Weights of a small transformer language model.
Size: 14 layers, MLP 512 GELU, vocabulary 923.
Each number is 128 + 32 x the weight over its row's rms, rounded and kept within 0 to 255. Layers, rows and columns count from 0. Numbers have three digits each. The size before them is the row's rms in percent of the matrix's.

# layer 10 MLP up, 512x128, rms 0.0794, rows 229-335, columns 0-63
097:160094078084100173148107123184152122128108158065137164086071202127130074153090142183130101086149121035127084108112108101123075116097134163091148141132092139084105172154124155114132172122109115
102:103173084130141160134068097183121108120056087143121166088102162114154102129092093179129159133109150158187076160164162118163119190105072140158147138172072140168093174130155126074044092093123099
084:126080109151120117114063154085149109119119112162141133125139091078181069135101104165145180149158108110151115182100142150151150139169142135176088086183120132140115140160196071050112118154155106
099:157118118100096167116128169129137100130139089076168174156069112153097124161131066154087108130121122117139104065138154111192105112083150085130155103132170165123101146141122173085107176098176149
100:101109084125105151110167152108105117137164188090133165126124107131093140083075152116116185124153165117145175088131151080126185162154140103146133149168119098088084119096138158166098070157159112
115:124050118075081133071138104167104111218137134089145097125150144109125141095147072140152174115183154091143115158136182134166104141109099225155160073158100151116102148165117127110111170159125144
096:125177149094141158162151116148106168075129156182148139128117152165089136110074170098116127170189186117203087136109094098166089148136120131094105116104160105124112142077156118135157115123107126
097:090161100109138181125127118100121095159155175071167143113119112103129135095099099134134145144129156124109191132147197121145154134091070133179090113142084096162111144088157117126104171137148134
094:129112115149074144081102176091117113113113130143148122146094111112107154096071110157138190118162193109101094194092117108133128083107190133060083111110097087076114153113178109112095119090149147
107:086144092137143128052161119148141150115128115083149111116162101098102104160126159132072070064157184103162106146164143111159156123163080131086150155139131125155100094089100108135124075145062157
097:178092135135115175139087131187131124092154109115117171125143167088119165079183122131123145114113144116129104140142068137107090148130085128122104105102098169121109137147188019123061120119162098
110:149168140144130114100149113179131137168139077073177146105137101130108131100144108134098095079137146102114072109115115123161210123160123156164103108141162199136107206147083120077090051200153131
089:096081109131133147036097148127157088118165108081162110155132126124134167112179165151094141137131179138162125125163137099197152149073179147116096100137151066118093120121126137127143169121140089
097:075127119052079154148149114106154125146085173174163099153173127129107137116110150157105083090086171088102117124130083103178120149185112132083086078169118126139124087157147148126161079167126118
110:129170086131162187151110098099103177065116139117176179096144099121087081127129121158126076132119128097141062110129141074142205128177111126128152146139116181132091206107143150101031142157125111
110:094152134121133117111170149177143093080088136082118118102146174076090100106140195115040124108155136144174117134145143111120134140109152165124133107213082158156106133101184129109126170104125105
106:098120145140136149158124079117144079129120178076137159141185157165168117053105099139080090067136160151134113174128120080114172128196105119123130122136181081170078130162148108103101149093150127
101:188086088060110108112109126134134048128133090099082172089177156139139057098139100131132173165107186122143121165114129122112137073121159097122160198175134143115107116160142147080080111179147115
107:110074080105109121142152151093094051061140105126146213108068148119134159100131142096130167101165162118173121129104129128184144133187202097103087124131155113076126168157145085153121124126183075
098:127071148147151111121136059127123173173081206120120198077116125065139113147098167138059146077090179098110190166113109087147158167149086141102103094183105134129117106138164139120095201122165102
111:132160146092118138130191152142110089149140110093152077117172127136112097138127050124099099157172144082090130085142147133094155148193129107169101124129178140134098126111104112088121134187201152
083:157109099101113118118137133090149190148161126124094199082139089067110145100179111109141191090101098115071155110102104147143149095115118110111201082182124123109143132189127161122129079206143128
098:140139159104071148052135132141048085163131112146131129069097202083134167108139134183103143066120160127170088171159167118123133152165139113146119098103166141122092157192112074092132190099127127
090:066113080108147106078178112129081117094141146128194157128137121074199046168102103153116145148148166132109113147093089112140119202102160157113125096140123138097120120201128123093094154145112103
091:109157127126114100120124142159126144122140126109115134155113209093079131126113092140127175141119101129099078125195179108156124085126099109114154083141091101089126169075080158114127149119186122
103:127099158139126117108113151121146105137107135107173135121119209081113188152076153204117101186095115091177049080105128154147120144096152170151110091152133144122108172118122112114114172146162163
096:172156091081127134133114165129091106163099143115135129114100175176083078137111172172122089091175122081136096113157156100173161040159103139112104134157168128121104128132116129098157139176165158
092:107147116065097147118101132109196132076112104150106120096180118152115111154076138149087142126180131134141163116130128113192149163088151123070159140206139077101121138123167117104143071110153117
094:127126100131120135087089150152101065158162130147176206155177136095097062141084164161103164087131126140102084110067151111145176069161144103093105117176121134137126135114106079093112098142140084
096:088151092083145136117078185129124111101108135119132167138120108149142135087127122155063079136137139110112144173136143145165122138119105188187147094154093123111103150146129142126100078105111146
107:081090112080144107165135147169135087133168113164180084134183151156159123066083098169107028145140165124142091163158161105135121199159111173106108117107112147164078142178165113133114103163162081
100:094109198100152153141121129083118195142082148084164114101076151109124154114130111092085160133154133095150143125157145105132118171174171135113108130134122114095109122055062103093137110105144150
103:179102148115097167115167136140104098143083150118112131142075166127136135158146103159112139105129143089119137089193106075108161203131127144141136100116147156133119122141146108104111105155155154
098:087155097116162160109102079146137073119130136126153136150104114086142057081177058213103192144184122079147177146114063103116092131133126121126159102106182141158109061157156184088179122157179156
090:108079144112146144118145143173135148075076170069144147125123156095119094142117169092106114075106175116162138190057167105115167161155122130115135150163102104081118130141126120100061078135062124
112:062125132139078142115131130137141095148152170138202210062137175043105094153117110150083130097110142126143130110161153158140078131165086127094040092141101160198097139130166138120084154131123182
095:113165112154125152046134104117167148067109089116125181115118177146138166153145143103069128142169129100127155150150106113143169221153093146155118075159182128148091139166120123125112110077136059
091:155169151058118131143101152142046081131096124131140144124128129156159079110164144101117123165165127167159152131181133145152145063116125101132135113169167067182091140141153091101151169114160123
087:105157102108102132114149189175146031119064139115125149091131158115140115125135121130107176088148141147104122098148136085198144141106127175155131159143108123146106115136097033092086152136148141
093:169095108103119170142155100130132128128101197152156168093074151126046142106130134062099159103151116132151165131163065112109118120196066103083085137193155193185104158095134128100103113142119118
113:063171140145128127087106155152157133107107140116103098080146157178132101118103135131112121155176159117140105172104137084173173060112154165088076112129170163090090118139149146135098161180102130
101:051105093041114159149166104127118109153084144159134176153133110166132116133147117168106149136122133072116157081130140129060166139114170183089115116135151140147111126151126139118079174120163107
089:114109111078054143121120144156112075133093165138119187111123130116086125097159130171145167089144131135064116187146123133121139162104148190132151119091085143111104127187127095098101158136176102
094:115127119125069138093115179154127123099140099099088085115082183144082170130153133134094162114072158113158145091196123093120124133052131110144131160129143091162117116179122148094174134135135113
112:140215119101145156126196129139085154130101120134092164089151172094083137117120120164122139150119161092162070172141137098166140080162151122150085119121158178138121182136158112129090093190113119
096:085140137097111132174204113133099135118071180090101168141117154126130101180084148129105122128126126115131132074095149137138142157083144182150070080183111140142117178171095084083141127146139132
095:118156195129140160102089159163124144120119191103172186117110151073093093101108136106122164116152196081153130085159124119184079193086121132114102174136106160146103100127113130125075075116116120
096:083167078125148127168113119137138136088137150139184183112135197139144141082110124166110113124127164104134104074134136133172151158101191142057128102136120156106111135166142093118142104143115108
072:087097183056062188111113162111072130102083176123104140103152134089123136121074110157126094099163173072128140189128119134156111154119163150059100164092144120134150156130115086119101136173208147
099:078114094088127125114104156146140157146111127154173152115159142062152124121094182170116106093125191150129124147151109146151123071202091171164123148113128088130096170140080099134125106106147081
091:172206162085084170115151148089159149100089091099152125144147124075120058114116147121105116145120145081157116138175079121145167163103106195141168106140124104169106132143079103120095126174159135
097:105171135114080152091155143154116145157116136110175093098097120163072142035145113109116103165119155109126092098138127140137131218144162111107180131157156130118113150118112093133094111132164156
094:085124165038112137121065169148122108148091135174194153154140129126080124132136147100102115134154139111129082135157180165152117172101087113185104145135178156167084111074052210125093124143112112
106:119116156094104136127135130096099107131129142101123171099173161082106132104143141117136167100135137086131163162145143150139197128145122124144139031096094103107104186184173095091113238058180105
110:123135153106106110128199137117130186145106107082129136137126162113119120143109172109091121104148164126138106097113171095119091124132145132109118071073215081088090144173065155125072175148126106
099:056082109133105101082141138176089098065129147136139177156163137123111120119166124100157140098120178164120102130150126168136194089161089100022113123103117076154134140154169079112116133131109090
097:085132070113130170070089108120143137199142120068117122155201130120137090140084164136096144126117139133084068095119184067157125144114126123163158107142137069065117153099100151128025112147149159
104:187195174091120150165086135146170160212130110101120168071117117078141065116111153099107103109101167149162155124166163082135144103155106082157164095158131083167093167167124115146116043117155148
098:113186106105075141097142130136122139151196089083142118109133121069193121130163120151065127107119132126151144174132149136134163136100118128126095130190199137165106125103184137092191064141137164
096:085140079099118154080120119168118100156099129125142136102115029102090105117165101146079153154118124088092136122176135179151137114121155179072133118126090119112113091175140150110185168117175210
101:123141119085112141126100161129132138109163133102158125101145170076169061186068138157101122063176115091091090115181161114177113128152196104159100147120115166131103175152126121084089119192150086
099:134137172061094157135127191151069121109132139073158125125089156146122100094178094142142140105080118112149089187178210104145145162109158093147111138117125076162122179143121097082120068120078166
106:126128130090124158159062137169052143110122078204135161122120160090235129162104092194136085093133117087137087116121187118168099131165083181121150102164122086124091212132100091103112120123147139
101:143093123067118157154146163137078102094115126103094168119174126137122165110139148155124089107110128110133127044115118088146120072172146140178114128098118072106094172114151146146136096130175157
089:083138131076143168114096167101107066109116138125180178111169155093137112141107092160111148057095121089118088109105199113163112161097183151037122093105131090130176133173124097137119121171113125
105:152147143053123187149132148143092073129144101091134120089146162161075115096091141128140153130130147119102099115103159144153179121132091057126125135131122104094116206136137159154099069147153125
104:058073121110079148135129152101141122142125161113133133176122113145126065114071086120114116160123143133148105096127105116140127062162135156150135116095201122084114076177129154106099050135094089
088:080094170117096135165138140083149124066225153119166153131077164102084117131162111151096128106111127095132099149148156104157118138147204144086120126145073134165131076133110044131143144106155144
100:135132115089146138057105123140101105130139128115208054096159104148136092107112145182141174137153124104130170125143167091120186117093118113117081158137198125089117154168089076123107153180106199
104:102070189109110138094126109144102066111126135111207142104137140164129100120108176164115131117183162147165148149186149091121137144071162132142098116123108079190104121103146111110102119150124125
100:125128126075116176152118133185132163154122195060188137120074188150102143102137170107139081137200100089098126107186098101169136093150116152150119156129153126127089162116153133148097127145150133
098:106114152098085135079141107142114123072080131184122145121137126182094097111165114179105181113110116119147174101145154116176128171198107184100151150145175110138120142148148092125134101128137115
104:137189111104137138149126187093106095131114166178153144128093122102148118116131115181111115110164186092076114082184129063185110129179111111080115150132185121140110102127124122080205121148199069
100:089162041118090160140179126114150108099106110124094110045162138096118135136126115131123115155141148088151149139126130150171194157144127163112172125144104154117090107151106106138150120179170129
088:134192101124133225088091100166157116105135127063118133097124152131232109056147119138127136149074098100102113132170159144158126141164114098136151091116102119111119161096157059131066166065140111
102:087157159123073146071100120098121122161125065085157108080092149124123116132082077118088159065115154106158097151177192129163110166101143129126150049165198113084114144139166153111166135169108136
108:099140077137114143161129157147115128161132198111143173086117091094128082142115166149137066187161185100110141138119130091123176105110113204139117141149166098100122125155142100074142065105141143
090:145117156141144159097067154169096167091104132151135161096147144105138122123122149138179109076120120114108115132144162126166119111205121112158142143127149132142097194161198080052086134160143123
108:142094091121128147106145098186147111079143130100107136140152136138121082141100113161090152121104145117091100062120156146170178134169078150107160102150097136159097176104116141124111050131154125
110:112158136116081135104141174124108103197098159090089124130147109101090069086150085194119095107057146156120104107171132145155151122092125106166120139178162112039127123162061113055087109121145140
097:117108154105163149097087094146084121126158135076163097103148136084135102089122143133126165154095167090163087099122194134143163114167140131127107121133180176106107128149048149132056163124111164
101:084113145106100142110136154144079120182196153085170140154102116111109111150148079126089120089158142068107151140160211076127026107143121175091079105169154139090102076099128155131110146155139154
110:159133164134090157102097155188099050131122138105163143129147149127160082138140147077098163089151090105155148148151183098149106152129090097128139060072140153127126132184165127153103128136158132
104:099127139123141141134088103226146087141124200098147171134105156098175084077147142144131101150163141093133118070089138169145165079046105128156119107119090135090099227126101160097127150145138124
112:097130175102115155099185133121099053156058161168174180123071159115138109133140123149093132051120133126130163153174150171139160131166156098124146143161108111168089069109148125082101153110207137
093:142067150108129145058086157180062073105184145168184090109150133105134127114155091137126143126142115088122122164133196147201080114149117193156094125152140144123139109164116062106143123148156107
090:105159160119169113148163123114159104157109181144130164101165137083162134121097105145086107102141131075106066062186127102115112188153093146153072098099090152147080143130077083100083156130122123
111:126142079101132199162113111170144120156123161103125101101167124125166121087085121137130116109148140128125163092125144120159061065118103110142124085115175091104103152126100159067130151173137167
073:146074109065095184064138156166164098117097161120167157130080148103167125084081096104085140070123125117121124171131115140169132147130090146103161090110105094092130127182119139116072171125135125
105:069115068077090146153139113173096104193128145108181155191158128126161097079121162165107165152143149171150141106139123106165181095080129082078108096176138107123116191148133148121132124173154117
102:118121124110143114109116138126110101107195128150124174087126173102089185106113112181143149133113154088121098075129193043141150198123159066143170153121108080088110177142191097140096098155147121
095:148080145110123165133105142205169133088165159022118081117116124098133113118080075118103109152129155099122135137162131113150109138116150148110100155079209183102121136114133157113100133098107114
101:066174122136100151162135165173085099166150113125178139089122151090088115069123216129165115097075138136204062094145194147133106139061139111143142097086150099125101182076139096149109122149140128
098:144180108116089185143162103133136141131063172047106144119070139154089131129110118151109098106140146085080118169173171106144153133108115087162128169144107097127093148115147138130111189162179126
103:134124097079112159126104131174171147143092109120114177132130136154123130143137131114106116126188173129121125103191078100176120112125103135110167140184130172112094082145182157066132129134145084
089:132134122139124165092119133105143113088111102134201162107154139115104131098201153148089132096125170173108136135139144192161125130146129164099148169128083217121102087128095133083139118112171117
103:059136093113103177139147145125082126145057131132133175100113164094168103088139119194113160099142150092159107110148141174165131129062183133124147099125144109138134119178105140101215076161137147
093:127118134106169156095112210162129148117130153098151131074111124085176143106101110173109094047070111090071153160166146147179143121149106128128055145160163100120126092184161117136102127166169133
103:114120146137070149150105129085148099140140152162158127086094119172143035105179145182132120088121147160204127137124104076179103132101154123085094119149104152147113168173095095078146181149134163
111:070110116129127098126175135163120089147171202093131117119127181131107078154155168113097158111064160094169128187093101113148178100138126145051096069158144126106122117159108109105096098151140213
108:157180126116115082123107163184111132139126084136135090067134118153135167117140111171103128171136144117145165152139110111154165092120115143109142103130141096104091115064165088157133137137185085
106:143171124097058165141122162145105116105104093130151147066211114109118051089119142160110164138128107153128112081124147088154129133155147131117141114187094142129102181114086096112129150157127175
108:119100091127073154100110121127135117117148136149214112077130177068104153151160113158099145132147138048129134191113136113142092138122141168112083083197150147086108118134164130129106119146123157
088:101140100170131091103106143150078119062140131101152129162143128069167143138163144118137094089128186103170156150178124135120069119168146155110127107144075076059095176176105150143091129122139151
097:102086137098121113153092092188123132146140160081221134110115174112176118111129121219117079094162123058136178153160105036119159118102120158177125151107108175103100143155164103096082130096127099
086:135114128097053115118129144171070140121136140080172120148068104086156081065136114118120174157097137121164165148165131142153128115114116130108136126074134128117185109166140067087121088133149133
108:092141092123137170098177125130171126117066052104145132188122119135150104068093134189130111089158129099125111121163157120187131146128159104127163083115091083099112174163152103101163111178185067
# layer 10 MLP down (transposed), 512x128, rms 0.0789, rows 229-335, columns 0-63
089:108191115188155122183155139151185159138201161139112124117098127136126105117193162088093153138151144208156192094113114111129118141162084089148119093144121133149149127122174087141155082146110118
097:159123143151121122095146164110084108135188101158111129124094064146132214092081173143104093079073096138175163116128127129077067122118139149130071179120157129149162150139085104118112177108152144
083:106074120123144124108139127144142126087112144123133095182136164149140195093130166143108131147139138150127153136129140143143098084130072130177170116150167127137085084101100187159117136075077100
100:112116159087152105160123115123193123109106145110117166086054123099122130119144159115071147130120149116175151139113103112122107150136127090133105140092144120164177121117166117094173083167059183
095:053121159137097197167126134156177108097091110089141136133120124135164165126110119064124108110169138117165061127151160192114128140105162139090090077123103137124245112086111138133143162094133109
111:130165080135135092116152109164162148175113064136157105114145099120159133126078155101170166137150117088093143128127067090142155145132111144109089124140055128130149077119091121101111090152147123
093:105124089140124143141089156115129050135154093134089116142175111116193036125140116148133090133095075112074134120148184162158081145153109098065138099127093119165133088135161179143097192143159110
093:139155158131184123077065125099089165095084111159158125125152140140092079157124109168100071073117130074128162163125151108047133161126132141161130162131164118126110146184150162110181068142172161
089:144172138119181142137151143138149146104160087176138081105105166095139124098119163124095129169133176135130132121066186131101107155111179075097144175170106135103195108149131061188151150084075104
104:171137126127164090139129161177116175125123156162106169102076073146088135129120187115141116096117133085191163155143134154059151105185108114109105102130157140112173143154150134081165077094124167
094:172131088119152044168169134083131148102132109134183168127138172138178127123060118131180100104182123140072042079115155088130146167174159140149174113156092139138090136107112160180198169135126160
109:117135200120149084117139091073138173132122129173077093070142098144146122146037090080125128173069091171144141102158096132154119103163083111100129162120138175134122160094169134160154126095153135
082:132129136178127104162173149105135057146128160131121095141092146181085098158141183089146128125088074148080132104123127162054169159093114124111120117149147159107223066079136095076146086166141103
092:097124149134127075108127157119154143138155097127150042119186171122163138123157078135118124097074090137129177117123188166107058103118159110160139104089095102117159184181125128123135103077124180
108:151128073145158113099105095144123140142131066136153156084155168087109080136168073089111127123137075167147146146165111200111172131125135182086135141179139162129126106133096141091132136171161162
105:158161125165205107129073102133166132173187118099090105121100111139167061151146092146075165155113143116117120084151183122163070104098172108085162159135099127159170129127196058116134115098139102
097:169119132099093126062136159068061129139085111145064094130146177109141059122099107164162147145110105090082114170135136116161143113123128131094104156124147132120156155115057127134126142197113139
107:092108150148163160136120073088166122111159098197081126119117122112146183176126184118138125057151168119155139108116129121103074136124199146157087192119152137124189161160124111126149100094157127
084:150080138075115091199121091158128080153113126163077094185110120097151180105120089078144112142159113174117129171073079142084138140135187097124116160095127142099166096120106169119180148086115115
097:165129063098136100181137150138137131114157112108096059139070135083111129113162111088116105072104071165123106129115130199156139130179070191180138145105159150137168196134156138169146075130167140
117:142101133119155101175133109123107108083187166182121150120163154153125132156162143127116041128189102117084118148134121144147110076136076113131134149099096153073165129111149152114144099122184102
082:155137145148115152102131083151139126137073094130146063178142125184097114111069163143130089160140123145102082137175118149107148162123161124155105151132085122164133103107113130152089171083119125
096:083111213112099207163116112091186133087104140167099134127146163144066112153109139108149119181152141084143123094093116116180151136157152149099160075129103130100168065108177113074178146137085139
087:125100139167158115135090172106132163116143082109124131155098166105064177135158123131131098134084139174165170130094129098124102126127058133133060192111124216152059117121107128172133089126079142
091:096093093142153122122133139092188157115176104127119119125153154187092154090078160153147130124117126098212090092131148159129133125158115127109152134101131174108147122100127106094151127121056174
101:143142092186146205087097135148150101107141148146188112150124128145133074095153153088171109081142124094086150152092090127123136124136146145144079179143081142136117129114095126148146121108125056
099:111131101087175097126142136148114140150131103148156143175142103140116095071095107112126199163130145118107143136162139098128168188069126185175175182112115126085167134100095156115118170068117120
087:133092156096205119132132115140128169134096148075193084166105104080095149117193129127126094099107133133156126089050086162118080056118171138142159061122161142120151118113138157135094208164113110
087:165100155164148163136150099129115152113148112159099084115061091115109120138114054094131111165161145116188186124110136156098100135132164135143130125089121128150229146089101137188144124116159141
090:178071159177114110139121058118108153100140090114087044114149166113120148162164116120111144159159099120103131108149138080127109123090086060128133199125104139163158190129105127092123074143202140
098:151056130122100118133128142115117118143135191121120151068099160055159111180193115131176184143132088143176122163161107103085185098112128082144118203149138104122148100088183132160145097170126190
093:084085058115092096153101151137138177082166151153130115062113133092128107122121114162141082169146143108064110109159165085113106132121130133158115173116126129145177161079163183097142098152147150
100:114130110100099088120079180166116105061073189145155125125095137136080126093090145072143120108139147098182191137076122143158105091122124117200093159135147085126130156086120106084161140140131166
097:062143115156137219168107110143115143089101155177150043171105162145134199083104139144150094108096140095141105145135194164128122148130157121121163095107097080134176169088132098082107167081114120
086:116152121212138128220111089097122068150132146146113134156123089143084122173135150121147127127099100145102103082112061133116107138145133146150149167105116167134214073111131196106147139129133114
108:153104100116141115076130099150148187121112118119155150131178111133163165114084145155150083122107105137150122192131093068125123107139116131086167173125107142140123106109118143127186061110099080
087:142087126129109135158115132126120171136153150154177073146113114124094094147111227099137100124192110125175161111120160105210133053132101111164118135161121118138083153070150118100099109101137135
091:073162095082129093103181073114142242139086095159109122134179097053184105129109105134156090134117096141134140170118083111032125148128104148140115184093098158126152110134124142142125144114094158
089:164109147110100111138115100063119172123140140114159120159131112136085116131144106118136134161120149081147123121177113153086119152152149105151116133094147134119128199162142143164128100073147163
091:115129163174183125060154185138070094099176094105126102115169162159152123179131132164134118141090122100075085095093159114161124156134160095156129092110132102101066124137118122187137116125134169
122:180129157146117116077183147113077073093135163135131223085158132149135160130184101164083125077098096113106109151116160142155122127111137108119164199099116116089045128159110123127082096104150093
098:104085117101147186175115091132083170133176142166131135149122150114139119123108174146152182141160139146205190138116152160137106140145149134088093138072115097135125122163080081117129160062149136
113:117087119151147166109104114105143141133123177075142148154146126099142115119128156097141159122129137104127092096165152068164158166166094140119100094157123125102000156158123083127102105202173107
093:166146147134107085089133171121128131125110126184061138150143069110075130160148138112153170173172125124173096127143084070067101124139071203142115109120188079134162136075099146158102111122123191
119:146126126138111178129083139178162127106134135115095110161147113085120137167183155080141152133092132121160082113165124152114136136095160140123120120109203079130064153095121129089137129091107108
099:157126109173088142098067149099134109153088135168159071084123153140102146099157120152181174100132138135102138169152127095130120148140095118128167160090174122092091091091157123170122080097165144
093:113146116071067105097125140127150142081162118141148115101108088162146121146149098101140094144111099135148087188132160113152221113224092080137136109133139159157084106162139181155124140102146130
093:118178177151124159140078120157146079162108177104110107137139106114101196128110126158150151157147146135142211114103083141145126156109145114109150166151096114163171072093128152111112047128086160
108:107129115141076162110108124124104120109087113073161137084169150084110089130106163138128151084169186071131096143160131120154121082157112142065111153158139129146170134123124128067108100179238131
092:080136110094130173145140116119153111057128089136114149156157077200193170138137125188123139111104155128104125117169142137155105123069135163087115141118146170137202147100187195115113072186140139
100:126166105069109113140152108144182203109068116160160180153131137091121137182091135090082162155103087190151149092178113132098114113113111114096151119163146117148089103176081101121093122138172160
095:102133107085145150102160148164205099104153141133141126121163140085104127141109105131141159163084159135117122095115180142154170116120091108086152125169148081118112061160115175155140100179119127
098:134141088138135179125142116119117144138090093124134139087132067077112165132112120147145113148082173181147085150117111113117121147074122132127162162134103112084128168173133119137081130093090144
104:154173146130089090101199112167081084082129137123142155151122104100045128055103119204130124137113077113147141137112140095122169108215145125127128103153162098167121053115105129119160145135085133
113:160128131169136106078141096096140120151106146182063143111144167099076198108026162143124133146094134131194099180199146084086120100084161128129081162099111139089089118121160092099074140135141165
095:141105085090120173131096127120177181144120121158132075085135088195124071152154144134122141113079097131141131085125192173166125180129114123147150178141112128157189066131056154137140151132164190
097:114048168175186184126075076098154173116183152141119107132105172096144189155130106069155112138141101138146201131084073140088085099074133123127115123128172183120197146107164121132196106112133126
098:159144169129136134140116188145118157141139134088125141143124114211075142154167122178137107120148155192136170106133164133161200145142078067126138163085110101123128109136100106072088167115159084
096:129070109155151122107112148131170130121141129132106131125137142113148144159090131117177142136070125153179150110126137072060164163090063155100159062141125128158054138123050079139109168093137092
096:125106178179134089169128108060092186093117121127090159106104114130100167119071134151169128098117130095142116081153077137189165120119123115112151138127097159083118131116072093107087145095098109
113:137062153122101158077107124156104106144162140085138134084112155149188166138166085089063084124093161174101153171151137165158120091104100166053102093159132115158195141089139150183138172149127084
098:133121143166088147188178040170143193146215131139090094128132091143197129138120095072096093126180100096176172111077106089096201167120169116106136115147145121112096146101158183133136165114149133
103:103152103216117119127162115152185104160138161111148193158154136092100121151096055140150175137129118126187115178146100101186122163093161102074135142118142100116143105121191109142043078094131120
104:172133187133087054114101112133142085142175111140069102140133115104108172136120147138160128200091151112155155165105123174103083109080161152109093163085196154119130081151132109149114081138161132
076:108135128143139161097123155128129121140100107085113081110114158129165161125116122086178116163124156143180119116090102106069158110111206130092114151128126122129255086066084129128131160110105166
110:113115182167093155172181123087122064121127161115101140140161112110108086140081135129107139147142124104157123131143167132132163098137120098156199079129129158098012100165133126137092129131124116
109:180106180122149115086093143126091107059108146109162070147126149136096168173118198158168085112121123088113076119146120128142111155104128103103102161158147151190127103141110098171066110100179158
088:177164099117140100165084157138102063135132170113084120118124141127104158132130176068182090146164107150127142128136124173122113126091150086163105112117135147113254186085165158135092116143096104
106:103132105116102153135083050133173171163038051186090116157122108061104131177155143101091121099108128164114131143140100188084120050124119167182165135137104150104091119112160095107126110122114103
107:218161074154105137130092156147111141152080149136092144140126106165094098097187118119178137127137115100099161139095119110096107111163110086148161092153179120168076129171117184046131131156112106
104:118119100178197107122137085152154095150163050143133089125123166085121141147144120124154131163156099132136168155115177100087129085098156168141147122139115112115111076102200126080151067076150102
098:099164115114118139135153134123116168105112122133145156107143136077129196098092065090088121124179087131138126138153162132076145178100160131163118098097136119096153137171160108087157126105072154
105:139163083163095105128150127106189073136179141127076144152123140091141124149133137091162099082118081124147118151102125105136130145186127197122186086128100128171161126115081092156135088087117074
098:063119145146154114176109085148156117113096180136129189146150175171200148129129124105133122101104129117170072068108171175070090088148100113129163081160117113095123134148145150100148086140082158
090:146071147127192152095115132150149125129085155125198102162177135111111149145107157124116066171165104074069098154154070162090128147170152109085125102140124114144131075172139164171148135137116128
093:136197159111138130148105090145192164083119147155094190135141112091160100187122147154115104166142098082155131139082153167066112111148190159083124164163177071110166096061114172138153093154120174
101:121105148151096103119199138124075134165093164184122167158155090086135175110151162103144113114162132138136109118103165137089073170113107134125093182053140129132119102160174119148107128157085127
089:086076081120145143127096085157129088112197157132174092152107164117156144150126081106058138176179110176098127172091111113144128140149192091148046110148134101133136104113142184174149153134122112
104:145067135125113065100119119163149162147110155116113087092098160099151076159089154147116104172172130125140125115184133128108140095182138090082131180137102106097088160119125113097118099129105179
106:168124070087087129120125113185135089148102093132169150154168164054127109141113116095149106154123130147105116162152142137093076127122151032185145124139147124167104149133099156155131088121103130
096:150171095207148125162121140134158120108162176140046165104130088145111116155124090100138166130168098194120132100124170096094199163102136113105156119079146125130071088147218121076167134144066161
093:109108118099070084067128142107169139139138113156106131051104140124167110125180091079129129127123119126101100128116192148136124115204092148159097150094151086165092177186146144114189142145127143
112:130133108189116134108131101173136112117174116136150151162158138101151159120241082128134088130106049096186108083129148102098117148127157105121147101141158103082108157079119090111119155119151081
102:155148157130123116146087087097121169118128236137169142048163092134121085150104138133114109138097102148109144157128134151167096074085100137101114118154131081109133142180106200186144131132157150
116:134094067128183108144107159162172133110146113161133115131100093115069091161129162122107163124151126107060111224160146169125133183102106139144152058103133122087143155144103144196132068098097136
090:130164145098125117148103134182135167125101098120049154101120134143110131124113129128138099077078147129122136101133184156134168117121173093156127133092116130143099189110104191208135116096090145
087:102129100143130085108077113168169163133117162166194116131168115161122150112140060103118148095139114179144142105099137125111106055136132106064171182102110145116186127146177125128090127171109116
112:175112063119149136155161124169109146135132157147130167090148097105117138114205169088171131164111130155150124123131146181083181085123099072122161113122074144119135136137173132087105148170167142
098:129111125078144202076095163148123168133118148101170169156102134131147117131120111158068158104143131091119136147188116112161128140095076110132101070159151123118036135168132125109073153160134106
112:078143155091106153107107101139121156083144101125135184100105056136113071127129134149092148160133138144118130121141121128120136124137133140113144051130175066055108124184143123109113166158130097
096:174148099172086108194146173130103101109101123159086126091077132105136151165047117117155081148136144119152189103078082145134151079140154163158094090165129148124244111150139112112143130101075133
093:113142132141141151144132131114151136143052092194125159091135094186067097105141172165159153119145160181128152151170139123088097101135085129147153113120073158152087100106089177139180133113106175
098:166136152081154149093083113212172123112066149097132100159129181128102049149201077096103156084132159105107211103092170152112109122139115121127196163147151062128130107137162122119118125091139173
107:156130154216108108065146090110159110098118090170056102155142175151163096145133105145117051124122154065112128103185134103165097099145161161175135113106117131123069135083102146143139130115170138
103:152158126127088110132142080116119103108140108152172133091116176160116088072131144135185162090100104107067168100131157183135173182137133117135156142156041128164106096062127133124180160128138149
088:190068147159178086182084089137114129095108125088097127144066113135127179126083074119124150084127116101089154132174177133101177127139159133116122107146154124070145174080152148102124137137073121
098:050122125159135144154141138099162153125085101128147140137115181137106147133174158146073099176201148126127066151111129119071127113178114172106157100097102174165126105093120134142121057186116120
088:125117126124067106094171117157145162094123092082129141128154176100158098159109107150133124169130131158166138101062038082122125105146175135130119089132179122157255125078122143124140166104139114
103:162121109099112089148099134133120090141109114048161129197156165125060158104076081084062130174148114165103158115158114160078102092100124099087156132187138155159041090094154132164152166083184147
112:179080163170145101114125081115170145121084151099109107163137079122118074136077154130204101147137107130112134126081059127083176144188108103138175167086103125110190178149111142114104080106117206
108:109168177139061149107085121121136135071177087122170148169126105157182149113131095158185132139125126162134131122083105146119090181110134095116121135141138118130100106155097131080063077146067178
105:095142099060074118127127133111146154156111150122174172172164135118117152167168104142098138051165132098155177100147173093118095098162146132163175132121138108174028183162123103121145159107148118
104:111120150094148151054120120139075160151127111132059110128129087146132126137136161071139099093081124191122115159176125093117145124148107156093112151162154175144026150191162121099119122106169136
084:128074101115134109115165106159157097095116054139161152184086095163074128120121114098149124104134155172143123131072127125140099137107119124147062206135136109130123133127078081169185112092149203
100:145154117162110123127139142110137133097081125171145107159160140105150111108101142115140121132191105125138153070172089126138110182134071118167097112071195182178095106113160165125128104142098178
075:158092115155165145172091139088169111096127153104109080089114112119162136140104124120174102117113169126136127115130092138115151114149150168120110136069145114177255091082123165151131169116110136
104:107082142121130076174103043176159126145148132118145110122126114139163167103086105121129110066114093132151170108116132183143100115188134109105136140102123184140219105138059150117183115176117121